config.toml
num_hidden_layers = 9
hidden_size = 256
num_attention_heads = 8
num_key_value_heads = 4
head_dim = 32
intermediate_size = 320
vocab_size = 4096
hidden_act = "swiglu"
norm = "rmsnorm"
norm_place = "pre"
norm_eps = 1e-06
positions = "rope"
rope_theta = 10000.0
rope_fraction = 1.0
qk_norm = true
attn_scale = 0.177
bias = "none"
tie_word_embeddings = false
parallel_block = false
init = "uniform"
init_std_qkv = 0.0393
init_std_o = 0.00925
init_std_up = 0.0393
init_std_down = 0.00828
optimizer = "muon_variant"
learning_rate = 0.00527
lr_mult_qkv = 0.4
lr_mult_o = 4.0
beta1 = 0.93
lr_head = 0.00983
max_grad_norm = 2.0
warmup_steps = 0
schedule = "wsd"
decay_fraction = 1.0
decay_shape = "cos"
final_lr_fraction = 0.0
batch_tokens = 32768
max_seq_len = 384
doc_mask = true
train_tokens = 120400000
max_steps = 3675
dataset = "wikipedia_en"
Each number is 50 + 10 x the weight over its row's rms, rounded and kept within 0 to 99. Layers, rows and columns count from 0. The size before them is the row's rms in percent of the matrix's.

# layer 5 MLP down (transposed), 320x256, rms 0.152, rows 131-167, columns 128-191
100:64 66 59 42 43 57 74 56 32 62 45 53 68 46 49 37 66 53 52 59 52 43 49 45 38 34 59 58 32 37 58 39 66 50 40 49 54 31 63 44 35 46 52 66 54 57 51 32 56 63 35 54 45 54 51 50 43 52 64 66 67 55 63 44
104:59 57 48 72 38 62 59 53 33 57 48 38 44 47 38 71 40 47 42 51 48 39 49 48 42 48 45 46 43 55 45 45 53 56 44 51 45 31 45 43 61 67 61 56 58 52 54 23 54 76 58 46 45 44 65 58 51 56 49 57 54 41 43 48
097:69 45 43 50 68 41 59 68 55 60 53 42 55 41 62 46 53 34 57 57 54 51 70 50 60 50 43 41 51 39 70 31 59 50 43 53 47 56 60 64 60 36 59 62 42 52 51 49 51 43 61 39 58 42 43 55 39 43 43 47 55 54 42 48
101:61 37 57 41 58 45 53 51 52 53 55 42 56 31 50 46 43 53 49 52 50 56 55 60 34 67 57 47 51 50 51 58 56 53 50 44 65 47 49 26 49 44 57 58 51 39 40 60 29 55 50 54 49 45 45 42 45 43 45 52 66 74 62 45
096:62 47 51 65 56 44 63 45 54 64 47 44 36 27 42 47 48 59 44 52 49 45 71 45 62 67 83 62 56 40 68 55 63 58 51 42 44 56 39 42 49 49 63 50 37 62 57 45 55 55 45 49 44 40 46 43 64 58 49 50 29 67 41 65
101:45 39 38 59 64 31 49 63 46 51 43 39 63 48 58 39 66 30 53 58 52 48 41 58 42 52 55 44 31 44 36 57 47 51 38 48 63 62 44 55 33 50 50 56 48 57 36 44 42 53 45 41 46 45 45 56 45 41 38 51 50 50 41 48
100:60 38 55 51 56 44 58 51 52 60 58 50 55 43 56 50 58 71 58 53 43 40 65 49 42 46 48 67 59 49 45 66 59 62 54 32 46 45 52 47 49 45 43 24 64 44 59 65 53 64 61 46 49 48 58 52 46 47 69 42 44 53 55 55
096:62 47 70 43 44 32 52 52 51 51 59 45 53 58 62 55 61 40 61 49 42 58 53 57 50 37 49 52 51 51 34 65 27 42 54 46 47 48 58 47 47 64 56 34 67 49 45 58 51 53 62 55 49 46 48 47 50 73 57 63 35 43 59 56
106:43 59 41 38 50 44 38 57 41 42 35 41 59 55 40 44 49 46 50 53 36 47 66 54 48 48 54 71 54 35 39 44 57 53 62 53 45 32 54 53 36 42 48 45 41 52 39 36 42 71 42 61 55 63 62 42 36 47 67 43 52 60 49 56
097:54 41 48 55 66 36 47 57 38 47 44 57 42 31 61 68 47 47 53 62 39 41 65 51 49 49 49 43 40 47 58 51 55 48 42 42 38 49 32 54 53 31 40 61 37 39 53 53 35 60 52 47 41 44 54 57 58 42 52 41 47 46 58 46
099:51 28 58 50 57 58 58 59 41 30 62 55 54 43 46 61 67 51 59 52 44 53 41 45 54 52 51 50 28 57 69 57 55 47 53 53 52 57 60 46 54 52 57 42 46 56 52 51 46 49 45 47 54 45 27 55 48 46 41 42 54 61 51 70
096:60 50 49 50 53 53 44 42 50 51 47 44 41 60 57 59 31 47 41 50 36 55 39 34 44 40 63 49 57 59 51 52 58 49 63 31 36 29 40 37 63 53 41 50 42 38 47 40 56 68 54 43 57 70 53 40 30 57 47 50 47 53 44 52
098:34 51 53 46 68 29 71 44 21 47 64 54 58 59 43 57 40 41 41 44 41 43 65 53 57 56 54 64 25 63 56 50 41 44 34 21 56 52 45 54 43 57 51 41 43 51 54 59 51 49 46 52 58 38 44 41 68 46 51 59 39 44 44 60
097:42 56 48 34 42 53 57 44 49 72 55 43 59 54 38 51 35 36 32 50 51 86 40 36 47 57 56 47 36 61 60 78 48 59 55 51 46 42 45 55 58 52 48 49 53 32 58 63 59 59 61 41 57 59 45 47 52 67 59 56 47 52 35 56
102:62 41 50 45 47 75 46 72 57 47 50 50 49 50 43 56 42 34 31 49 42 56 50 46 48 41 56 63 55 39 43 59 38 36 53 64 50 32 50 54 57 51 24 59 57 47 49 46 62 59 60 61 45 56 59 54 56 45 37 45 56 54 61 59
097:54 46 40 26 58 49 51 61 37 42 54 42 46 35 48 61 44 53 47 38 39 54 44 56 46 59 68 72 50 48 30 35 53 46 49 37 43 72 52 46 44 37 41 53 49 51 57 41 62 60 41 40 64 54 51 39 51 65 52 45 34 59 45 50
100:58 45 41 65 41 73 47 56 64 56 58 43 67 41 55 57 28 65 59 52 53 42 36 61 47 46 36 58 49 39 50 51 54 65 50 40 66 68 34 43 44 46 47 42 47 72 46 54 47 47 34 49 52 56 39 41 34 47 64 64 52 52 52 62
102:53 54 42 41 68 56 25 41 41 31 59 70 36 44 58 32 51 51 54 62 49 71 28 52 58 39 49 54 45 66 41 31 48 49 70 46 61 59 53 55 40 47 57 37 40 40 49 37 48 45 46 33 55 38 43 41 38 52 51 47 74 60 75 24
104:57 39 50 62 41 36 55 41 63 44 64 47 38 68 52 44 55 62 57 53 57 30 40 56 53 34 42 46 52 55 60 60 53 37 43 62 38 55 73 38 30 53 66 54 52 53 41 46 53 66 54 52 46 50 55 39 39 49 32 66 40 46 38 56
098:71 39 46 48 56 48 50 55 53 40 55 54 45 53 42 60 48 45 65 45 67 52 44 45 55 62 50 51 34 32 55 36 40 40 54 55 60 60 68 59 60 66 66 59 34 40 33 40 63 35 47 48 49 48 44 54 37 59 45 51 61 52 46 34
099:59 48 54 62 50 45 52 49 61 62 44 38 41 58 44 47 53 59 51 48 42 57 33 43 35 60 45 62 45 54 34 51 54 46 60 53 49 53 49 46 45 49 69 38 47 44 53 53 45 50 43 28 41 30 43 46 56 48 68 49 52 52 44 37
104:54 47 53 57 42 26 64 54 56 52 52 45 49 65 57 46 64 49 45 58 41 66 54 71 57 44 46 47 48 64 57 45 51 56 48 35 41 68 47 48 55 46 30 44 50 73 26 51 53 66 65 47 51 57 53 60 53 55 38 55 65 43 34 37
104:43 52 48 58 56 44 46 50 73 59 52 48 49 29 60 46 47 54 59 38 57 39 49 41 27 32 69 59 52 45 44 46 54 42 44 41 49 67 54 52 57 42 42 42 56 50 20 47 47 44 46 40 42 62 45 41 58 51 34 43 49 37 53 46
098:46 56 56 49 39 53 43 29 45 37 63 47 51 41 25 68 41 61 43 48 52 56 58 66 51 67 46 54 42 50 35 54 48 32 50 40 55 53 42 55 50 53 45 40 44 55 57 45 55 53 54 55 41 38 38 50 47 38 33 42 43 60 57 54
093:45 61 50 70 36 51 50 33 40 63 34 52 35 50 57 37 46 70 41 56 49 52 38 45 49 46 53 54 51 61 54 42 51 51 37 49 26 71 66 56 57 35 51 53 43 49 55 46 49 58 52 65 51 54 65 47 52 33 50 34 46 38 43 51
093:53 44 40 47 52 52 39 51 57 64 42 53 52 40 33 53 44 68 56 37 46 56 44 35 65 52 56 48 67 62 44 52 52 46 60 53 62 48 68 26 45 37 50 34 77 82 60 41 49 45 45 45 53 44 54 54 56 53 46 41 53 57 40 55
100:63 59 69 27 50 52 51 50 51 31 54 53 41 51 36 50 34 46 42 48 54 43 49 51 35 52 42 48 30 53 56 38 55 44 44 32 49 54 68 58 40 59 38 54 53 41 37 57 43 37 40 52 51 31 35 51 60 50 23 63 55 56 45 77
101:32 59 49 37 33 67 60 54 49 55 42 54 41 59 41 36 49 48 63 56 61 43 40 50 54 48 54 33 49 64 48 53 42 43 38 70 30 62 44 43 43 57 41 47 44 90 53 42 28 37 42 43 60 36 51 49 38 49 54 55 42 27 62 43
092:52 44 63 47 49 42 44 56 60 44 57 49 53 54 44 48 47 39 35 54 49 42 44 47 72 52 43 51 59 49 47 71 59 59 59 37 50 55 70 73 59 53 48 58 39 46 51 51 46 67 45 70 49 37 52 34 42 54 50 47 34 53 46 47
106:63 52 43 56 41 61 42 48 33 47 67 55 38 51 51 56 56 43 52 49 51 35 41 48 70 63 33 43 45 55 52 55 48 59 52 29 51 54 71 63 44 49 47 47 49 59 74 52 50 52 49 58 62 25 57 47 65 48 49 32 44 48 56 50
093:69 61 60 38 61 48 71 63 34 29 54 56 52 66 45 43 35 63 41 61 48 29 56 63 38 45 63 41 44 50 55 36 60 38 47 49 59 49 57 53 58 44 48 49 41 48 47 37 50 64 21 65 65 46 64 39 58 44 49 55 56 56 54 46
100:49 60 47 48 39 49 50 58 64 47 44 63 65 49 42 55 48 68 33 40 63 39 70 47 50 37 43 42 53 62 50 42 35 52 43 44 38 41 63 37 64 63 46 46 47 54 46 56 48 73 30 46 41 49 74 83 41 56 41 63 58 53 36 49
098:44 39 46 36 48 72 41 33 37 40 53 56 21 47 55 39 62 39 44 44 58 52 31 40 54 59 49 52 43 55 68 52 64 62 53 37 49 47 52 47 67 48 47 49 36 56 64 41 45 55 57 53 50 42 59 45 43 53 50 51 38 51 48 58
094:49 46 69 46 34 50 41 47 44 43 53 41 46 51 45 45 41 63 63 53 56 45 51 42 48 55 60 67 68 42 51 49 45 52 47 54 52 37 60 40 53 41 33 53 59 58 21 36 44 43 47 49 66 46 57 71 55 51 38 50 51 50 61 52
107:56 42 36 58 33 51 44 55 51 60 53 42 57 58 38 57 68 51 47 38 39 38 46 61 48 55 33 47 60 56 45 50 46 45 55 61 49 51 68 72 40 57 41 49 60 56 61 48 33 57 37 30 47 60 38 41 53 43 41 40 55 54 59 40
100:42 41 42 37 41 32 36 51 50 60 48 42 44 39 52 43 50 27 41 51 57 47 56 44 60 37 59 36 59 50 45 44 53 54 50 51 47 45 47 36 51 66 57 26 47 56 44 26 39 67 36 55 49 53 43 40 44 50 44 50 54 58 49 28
106:66 30 62 50 46 45 47 45 47 51 47 56 68 74 50 63 49 52 63 54 43 59 51 37 41 43 51 31 49 70 44 43 35 55 66 46 41 58 44 39 51 58 41 49 42 59 31 29 75 51 39 67 62 55 52 43 53 49 71 38 67 28 55 39
# layer 5 MLP gate, 320x256, rms 0.161, rows 132-167, columns 128-191
099:37 58 51 33 23 60 36 40 55 58 44 49 69 55 72 51 33 42 37 46 42 47 47 60 49 47 61 52 65 41 50 68 48 20 67 69 50 51 40 50 45 55 53 56 30 45 63 41 63 55 62 53 50 63 59 50 25 47 54 55 60 30 49 72
098:19 49 66 24 55 57 51 45 42 39 51 44 51 67 35 55 50 48 48 51 57 54 33 64 49 57 43 54 51 54 43 53 62 62 42 40 60 57 50 47 26 34 56 43 37 33 37 61 57 42 47 73 50 35 61 36 65 54 30 43 50 60 41 40
099:56 63 64 52 69 54 42 44 25 48 67 48 59 51 57 58 31 49 39 43 41 46 56 47 43 50 75 70 40 54 55 49 44 56 46 47 45 55 49 65 40 37 48 55 41 60 38 52 50 41 43 45 32 35 45 49 40 63 44 45 63 62 58 47
094:26 32 46 44 57 59 36 43 68 52 41 55 38 42 66 59 25 58 50 44 40 44 50 57 51 55 44 43 60 50 40 67 36 52 66 31 48 41 61 38 56 45 38 48 44 47 69 51 50 50 71 34 69 56 56 61 64 38 51 53 50 46 44 54
102:50 43 50 34 39 38 53 64 43 53 71 63 57 68 44 41 39 56 49 37 51 56 36 63 67 55 52 49 62 66 56 53 54 37 46 65 36 50 61 56 48 53 53 38 53 51 47 79 39 63 58 52 32 43 46 43 55 37 52 53 55 49 47 41
098:54 63 62 57 44 42 50 47 55 53 60 52 60 31 41 61 28 51 58 34 50 35 67 46 44 62 53 68 42 55 34 59 62 45 58 50 50 46 54 44 57 51 44 57 50 42 44 56 57 38 39 71 67 41 70 70 57 37 60 57 30 46 46 43
094:64 32 40 30 74 25 49 55 50 36 54 63 43 57 51 46 42 55 72 52 53 50 39 40 68 58 63 47 63 33 50 70 37 53 46 72 51 53 49 43 55 51 49 41 34 44 45 41 51 56 56 45 61 48 41 60 49 47 44 45 43 68 51 38
105:41 48 47 52 43 46 49 63 50 57 52 51 44 40 72 45 56 31 40 53 68 55 45 49 55 41 57 54 54 56 59 57 56 39 48 65 69 48 66 44 46 37 49 53 52 27 44 49 56 63 52 40 51 57 35 35 41 46 48 49 48 37 49 46
101:48 52 56 46 57 52 47 49 62 53 61 57 39 70 55 44 32 50 37 52 46 48 47 58 41 53 47 65 40 62 41 46 71 60 42 63 55 37 63 47 43 38 77 50 46 53 54 55 51 47 69 49 56 36 57 35 62 63 38 36 75 67 62 46
100:63 38 47 42 71 54 45 35 49 34 30 55 60 64 33 49 63 63 37 53 53 41 51 46 31 63 55 59 45 53 57 50 56 58 46 43 48 44 43 69 25 66 50 64 30 49 33 52 59 52 38 70 46 42 50 64 48 44 52 44 48 55 44 55
101:41 48 34 62 40 41 46 50 52 42 54 43 49 39 54 48 45 40 30 43 56 45 33 56 56 53 37 55 41 59 55 46 47 58 63 52 49 44 57 36 86 49 58 55 51 48 51 30 44 29 50 44 60 64 46 65 66 38 52 42 65 30 43 71
096:35 31 62 57 46 43 53 57 44 46 50 55 51 48 62 63 66 58 53 56 49 46 53 67 36 46 59 48 45 49 52 52 45 39 39 44 53 62 39 58 50 46 52 58 59 43 53 53 46 57 53 38 61 72 53 47 41 72 70 53 73 40 55 47
098:32 61 51 29 61 30 45 48 57 45 49 57 54 66 53 45 54 65 48 42 41 56 45 60 35 36 47 55 35 45 50 33 34 46 53 59 40 31 35 41 39 38 62 50 53 40 51 29 58 59 60 53 47 40 56 43 42 49 51 48 43 59 45 52
100:60 51 50 43 64 30 43 52 43 65 62 47 49 62 63 57 55 61 51 47 40 67 42 59 39 50 50 50 46 38 55 46 54 40 51 51 49 42 48 50 60 41 54 62 30 46 29 43 53 57 52 50 70 38 57 30 58 54 45 35 28 62 66 58
094:40 60 53 53 46 61 38 56 51 38 50 59 60 54 44 43 59 65 40 53 43 50 34 53 58 56 43 39 54 54 50 38 53 60 45 53 46 48 57 61 61 39 67 57 64 58 45 56 51 51 48 49 64 43 44 51 37 46 60 47 60 49 54 46
101:55 30 51 47 55 42 44 50 30 44 49 45 46 57 57 40 47 60 56 48 48 44 53 37 49 48 46 51 67 40 48 39 37 49 38 61 15 46 46 48 50 46 46 57 43 68 43 39 30 49 40 33 68 45 63 41 49 48 38 43 49 63 41 54
102:41 42 50 45 33 42 52 49 54 55 51 43 46 44 56 55 64 56 35 43 61 57 50 43 46 53 52 67 60 62 50 48 38 41 53 44 58 39 51 47 71 42 56 22 47 41 47 36 48 44 55 48 55 33 29 52 42 48 56 45 60 54 51 69
100:45 57 61 67 48 43 55 61 42 43 52 45 39 43 44 37 42 46 48 62 35 57 53 64 45 66 70 60 52 47 31 70 51 51 47 45 77 48 49 64 54 54 47 49 60 47 47 30 53 54 33 55 63 57 46 35 53 36 54 50 55 59 66 55
111:73 54 44 44 56 57 72 45 33 52 47 59 44 53 57 55 56 42 59 52 52 55 47 43 48 51 55 50 44 56 70 51 32 59 57 41 37 29 57 60 48 43 39 71 62 51 53 55 53 59 44 28 76 41 41 66 40 54 49 49 61 44 52 49
101:57 55 66 32 43 64 58 46 48 38 42 44 47 54 39 55 40 48 42 55 37 58 41 45 27 32 58 70 46 57 56 43 40 64 45 49 36 44 47 55 57 49 57 47 53 43 65 42 54 60 54 55 61 74 46 47 45 59 29 57 60 49 50 50
104:44 62 39 32 67 29 52 50 46 58 56 51 37 58 49 45 44 52 40 57 66 36 38 49 51 50 58 49 56 37 58 60 38 68 38 48 37 65 52 45 55 49 50 66 58 39 57 37 65 47 58 61 59 49 47 49 79 43 33 63 55 48 56 50
105:47 52 46 46 52 47 54 54 37 50 55 36 33 60 55 41 48 45 37 51 43 67 41 47 52 59 58 38 48 51 72 71 70 45 51 48 60 56 62 60 40 45 52 46 60 70 52 56 56 44 50 46 44 57 52 46 31 38 49 46 51 48 48 57
102:39 36 40 38 66 39 51 41 46 65 56 67 64 22 59 43 49 46 46 52 28 38 55 52 28 46 42 53 31 53 56 47 51 59 53 64 48 41 46 53 50 58 52 38 49 66 49 42 39 53 37 39 50 37 48 57 54 50 51 61 37 59 60 56
096:31 54 51 31 49 30 48 29 47 54 62 46 53 56 40 40 45 72 34 68 34 45 47 43 51 40 35 50 65 69 44 40 46 51 57 58 42 35 37 67 49 53 58 59 56 40 48 56 53 51 27 34 41 61 43 54 43 49 49 73 40 57 65 26
096:47 49 40 47 42 41 31 41 69 32 39 49 49 43 50 67 48 61 49 44 44 53 40 47 67 58 63 49 50 62 46 44 47 63 59 56 48 36 69 54 52 49 48 51 41 49 51 63 54 50 61 54 45 48 58 64 39 51 62 48 49 52 71 32
089:72 43 55 42 63 56 56 47 39 63 57 25 52 51 52 64 52 34 49 49 45 66 51 48 64 42 66 41 49 48 46 42 41 58 45 58 33 45 50 65 52 51 41 73 34 56 64 43 58 48 43 36 41 33 33 47 59 63 41 59 46 58 48 58
104:44 47 46 45 59 55 50 43 46 57 40 44 42 44 24 54 40 50 53 38 50 42 52 46 57 39 54 50 56 37 36 50 52 62 40 65 49 44 32 74 48 54 47 56 56 41 66 61 39 61 45 25 60 51 52 41 65 60 44 57 47 43 35 48
090:58 46 59 61 59 53 62 43 53 54 68 46 52 63 53 47 68 46 44 53 33 39 60 50 44 45 60 25 47 56 72 49 48 59 49 34 33 52 52 59 49 44 67 60 66 41 43 45 46 53 68 64 41 46 48 38 54 50 44 40 57 40 54 45
103:33 36 59 50 42 50 65 37 39 63 54 29 65 60 69 39 53 51 34 54 31 51 38 57 53 60 87 38 57 44 50 72 45 61 52 81 52 41 62 47 43 46 46 45 38 49 44 54 51 59 65 34 57 38 55 51 53 58 43 47 55 31 50 44
095:59 32 53 46 29 42 46 48 36 35 59 37 62 55 64 49 56 50 42 40 61 40 39 50 43 45 68 41 28 58 46 57 52 44 52 39 48 60 45 47 44 51 43 57 54 46 44 43 31 49 56 45 42 52 34 50 50 46 40 40 46 50 54 53
099:43 73 49 50 72 57 34 65 43 63 53 46 63 83 35 62 47 57 33 49 48 41 64 42 47 44 45 64 49 51 44 65 57 48 52 58 44 50 36 49 35 24 49 49 37 32 56 52 52 51 44 69 59 60 47 47 66 54 43 55 48 78 54 43
107:43 43 36 64 55 50 61 49 44 27 60 36 67 61 56 70 51 17 47 62 39 53 38 47 51 58 46 46 44 59 56 42 57 49 33 37 45 66 41 43 40 40 45 33 64 63 37 37 32 32 55 53 51 58 68 43 41 42 30 67 54 42 48 48
096:41 51 56 38 46 33 61 47 38 40 52 29 62 64 64 36 44 53 55 55 50 50 60 53 52 61 55 41 50 41 35 46 40 44 35 56 41 26 55 63 53 62 53 58 44 55 41 58 60 65 36 44 52 52 53 40 46 35 46 48 42 47 53 42
104:46 59 30 51 38 34 80 53 40 52 49 66 53 40 61 56 53 19 45 48 63 47 44 47 57 61 46 58 70 34 43 58 57 54 44 55 53 41 54 52 37 55 54 62 43 39 41 47 54 59 39 58 58 33 53 60 34 26 57 50 56 25 48 42
093:44 35 43 57 63 44 70 73 47 32 45 51 30 48 38 30 55 64 58 29 46 66 54 44 51 50 56 43 53 33 43 46 66 39 40 55 36 64 61 52 63 65 39 59 47 56 52 45 41 51 36 35 47 43 44 60 59 43 35 35 57 53 53 31
105:39 36 65 47 44 49 42 47 47 50 70 47 52 47 23 48 58 56 43 47 47 64 57 46 28 57 55 59 48 58 47 61 47 42 50 44 54 64 36 54 54 37 60 33 60 54 64 58 57 58 67 44 54 44 43 49 51 64 41 41 44 51 50 65
# layer 5 MLP up, 320x256, rms 0.166, rows 132-167, columns 128-191
101:62 38 49 44 52 39 45 55 48 33 54 39 71 45 51 49 53 47 66 51 47 49 38 59 57 49 48 63 43 71 50 46 51 50 39 40 41 51 53 47 70 43 55 50 50 59 48 49 36 72 67 35 51 51 53 58 53 47 51 44 60 61 43 41
100:56 57 47 50 33 40 38 42 51 42 69 71 52 40 46 68 47 35 45 52 52 51 50 23 59 51 65 49 49 47 71 50 47 64 51 74 47 47 54 61 45 52 50 60 59 43 55 56 40 43 60 39 61 39 42 51 38 44 46 55 47 50 64 58
103:43 33 62 34 50 49 51 46 44 40 60 45 45 50 54 46 56 41 54 53 36 49 36 63 55 71 57 47 65 53 40 55 50 51 64 46 50 53 64 37 24 55 62 62 56 58 46 53 42 33 37 51 55 36 47 60 47 43 42 37 46 61 43 66
091:38 43 36 28 52 53 31 48 41 37 45 44 41 48 56 60 63 69 64 41 53 54 37 41 56 30 54 47 58 52 44 45 65 48 54 36 79 58 59 43 61 45 63 37 51 74 58 52 50 41 48 44 56 41 54 59 41 33 62 45 55 52 56 37
098:37 53 42 55 40 38 44 41 37 66 50 62 74 43 42 41 35 52 38 49 55 57 72 50 52 41 51 54 30 49 47 59 49 39 69 49 54 56 68 29 35 43 53 60 45 52 52 50 32 38 39 59 57 41 26 72 50 44 43 53 54 58 48 60
096:37 53 72 62 53 67 56 44 32 47 40 58 45 37 47 44 49 52 64 47 53 42 49 44 52 50 51 47 41 53 47 57 40 65 56 37 25 84 64 56 58 60 61 38 65 37 41 52 50 61 57 62 40 57 48 59 44 67 60 50 46 59 44 40
099:62 47 65 49 69 48 52 49 41 69 54 63 49 34 55 40 47 52 55 56 45 35 46 63 69 53 59 32 78 48 56 55 57 55 61 58 55 47 52 45 59 56 40 51 22 59 48 51 51 24 53 64 59 52 47 43 52 45 46 46 56 28 63 53
104:35 54 51 29 48 63 54 64 46 22 53 35 43 74 55 47 61 50 64 39 54 43 65 53 53 54 76 49 52 48 61 36 53 52 44 40 54 30 66 55 38 43 66 51 55 62 51 50 43 54 53 67 41 50 55 62 47 55 38 35 54 50 40 62
101:51 48 64 54 49 45 45 51 44 62 36 45 64 45 44 50 29 48 56 47 53 47 51 37 48 66 50 59 50 37 28 60 34 62 55 62 32 38 47 53 61 64 51 45 46 65 44 49 72 40 44 59 55 33 45 51 49 48 54 54 51 40 39 41
105:48 54 52 64 41 34 51 50 55 63 57 44 48 45 44 49 46 40 54 66 46 55 50 30 48 54 44 68 51 75 56 44 61 55 46 61 24 46 60 37 50 37 49 55 66 64 55 52 44 47 48 55 40 57 63 46 45 45 36 61 48 62 74 50
095:55 49 63 28 55 52 44 61 39 64 55 38 53 56 46 41 61 47 57 48 49 55 46 48 41 33 42 41 53 53 55 48 54 51 41 43 50 46 67 54 45 61 46 58 54 33 63 51 27 64 45 57 48 57 65 54 34 63 45 37 37 57 38 43
096:66 42 60 45 37 40 35 58 34 34 42 37 28 38 49 41 45 50 55 51 42 55 48 42 55 29 66 40 30 47 44 46 32 66 39 54 42 37 57 53 60 48 37 68 55 45 49 29 53 49 60 47 52 28 43 35 60 45 39 39 34 42 49 56
098:30 55 54 30 55 58 58 41 46 63 56 42 54 50 40 61 54 46 53 45 43 52 58 34 52 36 45 61 57 61 51 63 53 74 54 39 62 48 48 51 49 58 47 36 54 24 39 51 43 59 49 40 64 49 38 59 58 53 41 63 50 54 41 60
105:49 46 41 38 52 61 41 46 37 49 52 43 61 63 50 38 47 49 60 77 48 53 45 28 56 46 32 72 57 53 50 55 36 44 47 69 42 41 46 49 61 42 50 43 51 57 47 42 68 44 44 54 56 58 51 43 45 46 55 41 52 66 41 63
096:57 35 42 43 30 47 36 51 45 55 49 41 42 48 48 46 41 55 32 47 45 30 47 39 38 63 46 54 38 53 60 44 34 37 57 48 44 37 43 46 52 51 45 46 53 47 53 57 42 34 55 49 40 40 51 49 61 45 63 56 64 41 51 44
100:47 30 24 53 46 70 46 31 68 49 70 56 49 44 56 51 52 39 42 64 52 58 55 52 49 50 47 28 51 26 53 58 55 57 43 54 43 45 75 68 48 55 68 56 50 42 55 44 51 68 52 47 60 41 40 66 51 44 46 54 52 43 52 58
096:24 40 44 57 32 60 42 62 34 60 42 45 49 56 44 62 60 28 68 42 61 61 40 56 36 50 46 49 43 46 51 40 47 52 40 41 52 49 36 57 63 54 62 60 47 35 63 48 45 40 63 27 55 41 43 64 40 41 49 42 29 46 59 22
104:50 63 36 59 43 40 62 40 28 50 33 52 45 50 49 60 44 65 51 52 42 53 51 48 63 53 61 50 36 29 36 51 50 40 59 40 58 46 58 65 56 48 44 37 66 59 44 54 65 47 45 57 32 43 44 55 44 47 46 51 58 40 47 60
106:47 52 72 47 53 38 41 67 63 53 51 34 53 40 58 52 55 38 46 43 52 74 57 49 44 53 53 57 57 56 43 34 52 40 37 51 67 49 33 35 57 54 59 39 52 43 47 38 51 28 45 56 38 47 52 55 51 45 62 49 49 39 65 49
095:53 51 46 66 43 37 36 55 48 66 41 50 50 43 30 51 59 63 50 30 54 45 51 49 46 51 36 50 61 52 46 42 54 59 67 35 55 45 39 56 46 53 40 48 46 61 76 60 52 24 54 35 40 52 50 48 57 39 55 47 46 63 58 53
105:47 54 29 38 51 65 48 38 54 53 39 53 62 55 51 48 70 59 55 53 56 49 59 61 60 61 76 38 59 42 70 43 55 49 46 50 46 58 68 29 60 57 43 35 56 52 46 59 35 40 40 56 42 58 65 48 44 46 47 39 42 67 52 46
101:59 42 36 48 68 44 54 64 51 45 62 50 38 40 59 58 42 40 53 54 53 55 55 49 46 48 27 40 54 46 38 42 54 66 45 45 51 47 41 70 68 58 57 50 59 63 51 52 54 61 58 43 47 69 35 40 52 48 60 54 43 40 47 45
100:26 47 59 54 41 35 43 48 39 62 53 56 47 49 65 58 49 41 45 61 62 59 65 50 52 58 39 66 33 48 32 51 33 63 45 44 60 69 29 44 61 47 50 62 36 57 63 39 53 48 35 51 34 53 31 45 53 63 51 62 55 43 50 62
097:49 40 38 47 52 36 51 67 59 34 46 76 33 49 64 42 54 29 55 52 55 46 35 48 31 42 45 49 46 46 28 46 47 59 47 50 42 45 34 38 75 46 42 50 48 39 45 55 70 38 70 48 43 56 56 44 48 42 41 60 41 39 34 50
098:56 63 38 44 64 40 38 67 36 43 43 60 47 43 43 55 48 40 40 56 42 35 52 46 59 40 51 69 66 56 63 40 59 31 61 40 63 47 31 47 46 37 48 46 41 27 52 67 79 41 42 60 51 62 56 52 47 46 49 70 45 46 66 66
093:56 41 46 55 44 48 52 71 50 59 59 60 62 55 51 45 38 61 42 63 37 68 42 29 75 53 56 46 62 37 46 65 41 32 47 50 41 66 46 42 48 37 47 41 35 40 35 52 54 53 61 54 48 59 44 51 59 44 50 40 34 41 35 36
100:47 43 54 49 57 62 48 39 54 30 41 45 45 56 51 60 42 36 55 45 47 47 37 54 39 60 47 43 45 54 42 40 49 56 66 58 49 55 41 46 45 47 53 48 43 54 53 31 46 62 45 50 29 50 33 43 53 53 51 32 46 63 71 54
092:60 48 37 65 46 46 50 57 50 49 60 30 49 39 55 55 61 49 50 61 50 37 63 54 44 51 62 67 51 78 66 36 49 57 43 63 45 47 47 59 34 44 55 29 40 48 43 56 34 47 45 72 58 67 50 54 63 44 58 62 41 41 52 50
105:52 38 55 62 28 61 50 57 39 48 48 42 42 61 55 59 58 37 43 57 33 44 27 59 67 56 54 42 49 43 41 15 74 51 49 53 42 49 41 45 53 60 36 52 52 68 56 48 47 53 62 56 46 42 42 55 52 29 77 64 56 48 45 51
089:40 55 59 42 66 33 54 44 58 50 50 33 28 61 39 37 52 56 55 43 49 69 52 53 41 58 48 60 50 59 39 44 64 59 50 48 52 35 36 66 52 70 41 33 75 50 56 63 58 57 18 61 61 62 50 58 38 48 59 49 45 58 48 62
105:35 48 54 50 39 57 55 50 59 40 36 49 36 45 36 39 46 71 49 33 26 46 56 59 49 56 51 53 52 47 58 58 36 42 53 44 63 49 49 63 55 52 44 43 60 59 41 34 71 34 41 48 38 46 42 44 30 22 56 20 46 55 44 56
097:49 59 51 56 54 42 41 50 70 58 41 45 56 53 46 60 47 66 53 59 43 60 47 64 29 54 56 56 61 58 45 55 58 50 53 45 53 61 45 50 46 53 63 38 56 42 53 31 45 43 36 35 53 50 54 41 55 54 45 50 40 50 58 51
098:33 46 51 22 51 50 47 35 61 74 56 57 55 46 45 47 51 43 52 44 59 43 30 59 51 62 55 35 50 52 53 51 55 60 61 58 59 48 48 54 44 52 47 62 62 61 38 47 56 43 38 46 58 51 60 53 55 43 47 38 28 37 45 56
106:36 58 64 49 45 55 42 54 55 64 46 55 41 42 48 41 48 53 40 58 53 50 54 48 47 41 46 47 57 43 39 67 50 57 55 55 44 53 70 53 60 26 46 52 62 52 55 33 58 60 52 52 64 62 56 50 67 56 35 58 50 54 48 51
102:50 41 44 50 45 62 64 34 42 47 56 52 40 69 61 63 50 57 44 61 36 43 48 60 40 46 44 45 52 62 41 48 65 59 55 44 57 59 49 56 59 47 46 66 55 55 45 58 51 58 64 74 49 47 31 62 68 55 47 37 54 37 42 32
108:48 54 48 44 59 40 53 34 49 35 49 56 54 45 38 50 50 39 52 45 45 48 41 53 44 43 55 37 47 74 48 60 52 60 54 45 62 63 45 41 62 41 45 43 54 42 42 56 48 73 67 48 68 48 59 61 63 42 24 35 43 49 44 59